{"num_hidden_layers": 12, "num_attention_heads": 6, "init_std_up": 0.0361, "beta2": 0.95, "decay_fraction": 1.0, "max_steps": 10015}
Each number is 500 + 25 x the weight over its row's rms, rounded and kept within 0 to 999. Layers, rows and columns count from 0. Numbers have three digits each. The size before them is the row's rms in percent of the matrix's.

# layer 5 MLP down, 192x512, rms 0.0419, rows 27-37, columns 256-511
095:520517470512487503479442507521519497516497490516525526513470490535515440526481514464459477513490496486500555473492547488533550493509517477543482549509492507491479497505495509513521479479485519524479484503477453489548459496572448439485482456514517528461484533494510486530521527522513521476495543477530529469515551531480488480511532472533505560464561514527471477501476530498512507470499499500467505510523532495462524476536503516485508521472491527516470512499488504463425531527527478503507535533514567523498509543491512516478510453527510522548446512482488512480514467526526465480505480485524479490523504511513470438493508555517471519480481489499503444492543513523526501475472485441515500476481497542494504484454554533480482501480487511501528482536524496533508478518489500
103:524500523494454473465492474511456478520527506476481505494498462523541522511496507503506454510474515494508483501500494496488432508503452517499514486530477471525524541484484524514496519492456552502482478496497476494538498478527458497504519554479494477494516494548492500493485459488467496498513489481479524540549512492500517520469444509486486499481505528491477489526530522490487505513479483462516522494493498521504517441481469460542522498489489484443510485488482507473501516514527508536509510467539529506487527479512473477448503473472537499417515508481506534512490526453515491525513510488525526511532506525555478489497455436498495503536489534473444484509503455482479487449509447496505492532487501509530494506507509450531479517517499511509449510467482509497475512507461505
088:504521486496511515500517517496495530503513543449492462489514500507486512500537555494481473506495469529526562541486499532519515553476567445485468465511499434500504494522489505440480492495503546500488494524481505527433540491493479549488521474497480499448510539528510491543482492508516519528517482526535469459535453418487475506519466521507507511530501508531489478508432498519484509477516553479481492495471534475494500488519500509542473477494517501518531485506459523499504507481507510452487508496510512490437458535505524484514506499481585481499452526503537475507479510534530466500510503506521439508464527483524466502491510467512540495511501513458486530495535517516523512500494512493494513519542511509467533535511516489512482481478509515470537521517488524483479498526494530
096:497491501487536477560476510513532490504527482500511516544538493536500549490498498504489465524510513500528497486480493515494514489486526512468503501445516529503523511533490482487557502494511468515505542522538557492548549514474495483490512523498504516480487492521503536485486546485519528493528503509473538497512501501501493524510466533488513488485553483464518544459515500503491484493539521487461485451530515504513477504503522513510523524469500504511552496471530519515479508498504469487553517475480502497485534539497444496497527535508495488516480509521502504533493480500517525455519497498458527497488491533533551540509512479487501478517460517510481509512450498527491535526519469509480531509473518508516535532479495494544467484479513510530515501505502534526464522524466498
094:496510476493516490494481498491479467513467533515528525508487503525488495490498450509497522477489504496521501525471500494490474479483482503520502535451484511504518474514503489508462534474527498488457489514508443499509489509470526514503491523481489503538546512494496514519462529513523457527495491507466484518572509484454477496510499492486471486485521513489505495496507548445508504498479504441475525442508530501507507519491539536526507490523545531505454531522543480504467510469517492514500520522530476521495529514504546469486499512528504517515510482469479497523502475499465496470480493492458478491540504464477524502557548502526509485498443512510492536519504503490487515486498467491542524531528468528501485488475483510499502475383527490551487525487471513484507521509470465
114:520534443515492503563481488473472479518509495519479544520530471511491473496492520492502517492537506548469511524514503474539514519515507510548510531476494465471471509487495543491448477505497507524542529478524529508492476496453519499515523502520517523479497489470455506480557500536533497469486495519495505503483502506496506490548508506478515503529481535542498494462496536496519511500511517500520511481487472518534534476558502507512494495473484516471521526487500507466524480503519505501499533489517542513534460505513512499470521455511548450495479501461501529476490544488469473447470555482489471516488510525426477485528509516503506551513534530468464462486540476476499508493521505486465494528462519470502519449561490457537514515460500486496468490465507480505531471516501492
102:486513475506503474488518542505495524498474561518545517491493506477489502501505476497527505498531471471482533501496489446475532487498503476533524498526484542490477511532485499518497441454510515514493480492503472484525457451536466470523470501489496499505520514525501513494520506554528503488497462458514521531496493477496506503469518473514471512501503534515535508470472504471511521498458481461482509531535529445517505507542516491527458538446466507484491496487468487485489530502523537492520485540504485497499477504499478483480502482540497533516484498515477534514497461499535499548482481506521502478527475473466499471465511525507492548466501485510506511491531512488513468457511552447508507514538490535503509548521517538479475519455517537512494520501499495508468525496500516
098:477467533473512492479480506501503510569476529469497515506503459530475513486510492522504530511511499514492526494492524508561480543507508464536524487500472539537562509517465455479507490440526477494537521523472462539509542501499476510510519498512483526554474511468540490540530499548495495487504546512461515485472504460510525485517532490504516503508498458519491494495533534488442483539447480509486489509514516499441480500510529503522497468472532474507500455508477483520531490490522522480543529487505518514501479486524476519484506486476502476523515469507489507518521491499523468475466544446498530475491471497516495505497549539489497470539507531512514516497479474499487477550485458480492523537518508475508489493504491446500448525532498501553555488496513509529516502505540530
097:480497503502497467438482443471478465515512499489518517508530480487494486472516506487475456522507480476495461504504519505552483523504504479480550487484555473501513504475515509510512523492486472471523519469517548452519489522531492470521485501519507470568479522515543520463493519463471495525490465508486463538475499476503499525495503482484525508518485487533510525536499473453513471520542465494513446504490471490448477518482501522545481525480498456516523488486479484521488485540464470518548474469517490503480514497540485508472509499470493554461474506492539469475487513456481512478482472487471522477491522481520548496496483499470450512482480525503573489470500469520515507485532526528505487511481495520513470511483520454507495522452485523526499458528488521464510527515570495
100:523503524505545494515520492434480485514460444494464486499486486527498500505515495507470521533454446511477503472501491514477468476491518517525488553494505538484463532484495428452528475554492499488518475472495478512523510506510464511476524476525498480516478473500505453496502531513480456523547524512531514506484493473494482516510505462508505456475532516544542473530499518527500520556522494557507493536536515462532468488536489472497511502519494510477523533480474496456467510522527460497470494497498487520533516486485497501517518504543502504474503557443505467486501489475530499505505495553519512538511516560509515483535530481483488484510545482512535473447516495476498518494530552458467499460524496514447543504519518514480457489497466510503518472493481460514483472509527537
104:505479502439494507472519521494460541524500473482471453481493507501532497460474482534505445519499470418487502509455516516523538512499496462481483473509516498487546493495504502481514478503517494509465491485495526483498475489533482515524446510477485474479513510512525511555533511468492521536517494507517504475532504445508506524487499506505500482529551508456500470538536546531460505447503545540462516512522522531449512530497488451482431484490485538525542511499464499512524524519488536493509519488504460514487475500428509537485501525523487480521521539539490471536507521508516514512485516497516534540471500544473498489521480473523514499515509506493492477525472515511487504499515484523502507485510494535487517536537504514458468499538485522479488547505516488510535511485529514